From a checkpoint of a small transformer trained on Wikipedia.
Size: vocabulary 32000, 165M parameters.
Training: a variant of Muon for these matrices, 1070M tokens.
Each number is 50 + 10 x the weight over its row's rms, rounded and kept within 0 to 99. Layers, rows and columns count from 0. The size before them is the row's rms in percent of the matrix's.

# layer 6 MLP down (transposed), 3840x768, rms 0.0134, rows 1934-1955, columns 480-511
095:52 26 53 72 41 61 62 63 52 47 59 60 55 39 64 49 35 49 50 46 32 52 38 67 49 57 61 30 58 66 37 64
107:38 64 46 45 43 54 37 60 61 56 34 46 38 52 39 32 47 47 45 64 45 68 30 50 35 57 45 69 48 51 44 50
094:46 44 50 49 48 63 52 55 63 20 48 51 62 50 46 32 58 52 46 53 27 42 68 41 47 62 57 61 55 41 45 52
105:51 48 35 58 50 40 59 55 53 53 61 54 44 53 61 67 57 47 44 50 40 51 46 44 59 37 41 46 50 52 52 47
102:50 59 39 57 63 51 38 47 54 52 48 54 41 36 65 53 52 44 54 48 47 51 59 60 71 55 69 65 59 42 60 39
091:49 52 56 44 59 45 53 65 59 51 57 60 57 52 61 41 32 36 40 48 47 45 66 50 51 71 53 36 60 56 65 55
084:45 37 54 45 55 46 44 57 63 51 56 46 51 56 37 37 34 60 30 57 48 50 35 50 65 53 36 67 43 74 48 49
095:32 45 33 65 46 50 49 53 54 66 54 47 75 52 43 44 40 39 42 45 46 26 63 49 49 34 51 47 39 41 53 46
090:45 42 55 33 31 48 40 53 58 38 36 34 68 38 56 46 51 37 43 43 49 36 30 55 65 38 63 56 49 30 45 65
093:63 57 59 41 43 70 59 56 50 44 51 39 64 52 44 42 64 47 53 53 31 66 52 38 64 55 39 44 73 46 33 35
099:48 52 42 52 69 47 54 38 63 48 60 59 55 54 50 56 57 59 39 61 52 61 53 51 57 42 53 55 59 26 49 29
090:56 39 49 58 35 42 37 49 52 60 38 56 42 65 37 51 57 46 58 52 44 49 42 64 47 35 52 34 52 40 53 42
092:62 50 49 49 60 42 56 52 22 47 40 60 34 48 65 45 54 36 54 57 66 39 61 49 65 38 62 57 37 58 45 31
090:65 55 41 49 49 47 48 63 47 32 24 46 53 56 51 48 27 47 68 59 45 24 54 51 39 29 49 48 44 41 67 52
083:39 41 40 47 62 54 64 59 66 47 51 54 56 47 67 40 50 40 73 45 58 32 52 40 46 51 45 61 49 45 61 41
095:54 50 57 48 33 46 37 67 45 55 46 44 44 50 50 56 45 31 46 66 46 57 50 43 49 52 64 65 58 35 66 31
096:52 57 59 52 56 36 49 60 36 43 36 63 55 52 47 35 40 56 47 37 76 30 56 48 64 53 52 49 64 51 57 53
102:40 56 22 36 68 50 64 61 46 33 51 59 43 57 51 58 68 54 51 66 55 59 50 34 55 39 44 50 41 58 56 38
106:45 47 29 55 48 36 41 55 59 59 56 48 46 43 56 36 41 45 72 45 57 61 41 41 60 40 39 53 34 47 42 41
090:45 38 45 38 49 41 39 30 78 35 43 39 40 46 51 28 62 52 51 46 53 60 42 52 52 52 49 42 30 64 39 29
114:44 60 48 57 59 17 61 47 38 54 43 74 49 47 41 54 48 57 54 47 34 78 36 51 41 58 51 47 49 73 50 64
101:42 63 55 50 44 42 44 65 73 54 34 57 61 49 43 39 56 36 43 52 53 56 50 42 53 39 33 54 53 54 48 42
# layer 6 MLP up, 3840x768, rms 0.0954, rows 1935-1955, columns 480-511
102:46 37 35 47 46 56 50 52 31 37 43 37 45 38 49 41 42 45 60 42 46 48 42 40 38 46 41 44 37 49 61 40
099:50 47 48 51 41 34 69 33 61 48 50 38 63 40 45 56 67 62 37 25 71 45 37 47 58 47 50 56 51 35 46 47
106:59 52 31 48 42 66 54 64 41 39 41 65 64 52 61 40 56 56 50 38 42 34 50 37 45 55 61 53 46 46 52 50
101:52 41 44 56 42 47 62 52 59 38 51 60 60 36 44 43 46 29 59 59 56 64 38 56 28 56 64 65 45 49 63 74
100:55 54 59 46 49 34 48 34 60 55 59 50 54 42 47 57 45 52 47 32 56 37 56 52 50 58 38 70 52 57 62 62
106:38 63 38 50 63 39 45 51 58 57 44 45 69 60 47 41 58 56 49 60 44 48 53 55 39 50 52 59 44 19 55 48
110:40 60 61 48 50 47 51 56 64 50 64 66 69 53 31 50 53 49 63 57 51 44 44 47 60 45 46 56 47 45 63 42
102:54 24 57 48 55 45 45 36 45 55 53 52 49 35 56 55 42 59 48 65 47 64 51 52 56 43 53 38 63 65 50 44
105:52 50 36 60 55 49 38 69 55 52 46 52 40 49 48 58 19 49 56 48 37 58 50 43 51 46 53 53 45 54 27 40
101:41 43 30 55 46 46 55 60 44 49 53 37 32 39 45 41 53 58 53 59 60 38 53 58 57 56 43 49 41 47 46 50
101:48 55 43 53 52 43 47 38 56 22 61 54 52 46 55 33 54 58 58 46 47 64 42 55 40 43 44 67 54 54 52 42
101:38 45 51 47 61 45 43 54 51 67 63 48 67 37 30 44 47 52 47 43 46 55 56 64 59 51 60 40 73 55 66 46
089:61 48 54 48 42 47 50 46 38 64 44 26 49 34 41 49 63 44 52 48 50 73 60 54 38 63 55 63 66 44 42 50
103:46 50 50 47 65 42 64 49 52 43 58 52 51 37 52 65 36 47 53 56 41 48 35 72 77 52 52 56 49 66 42 56
103:43 43 62 55 41 40 54 47 46 46 47 50 61 48 42 47 38 49 70 51 46 53 49 62 59 64 51 46 55 27 46 47
098:63 41 48 30 55 50 55 51 47 48 46 67 35 42 54 37 54 48 41 46 50 48 44 38 52 38 57 41 45 36 53 50
099:54 61 56 51 44 46 59 53 52 53 46 51 43 47 46 51 69 34 51 35 34 25 50 60 50 69 46 46 68 54 47 41
090:72 53 61 45 61 54 61 45 53 60 35 31 49 55 63 47 52 50 40 54 53 55 48 53 45 63 49 46 62 65 62 47
103:63 50 66 48 37 48 45 56 67 45 49 66 58 35 51 47 47 49 43 51 40 76 63 58 30 65 57 53 60 38 55 48
102:46 48 49 44 37 55 47 37 42 63 50 35 49 62 56 43 54 33 58 39 64 33 66 50 50 49 40 44 54 48 51 40
108:30 64 27 41 57 45 40 55 40 47 50 41 49 62 67 42 43 56 54 49 50 34 56 19 58 50 48 56 45 38 69 51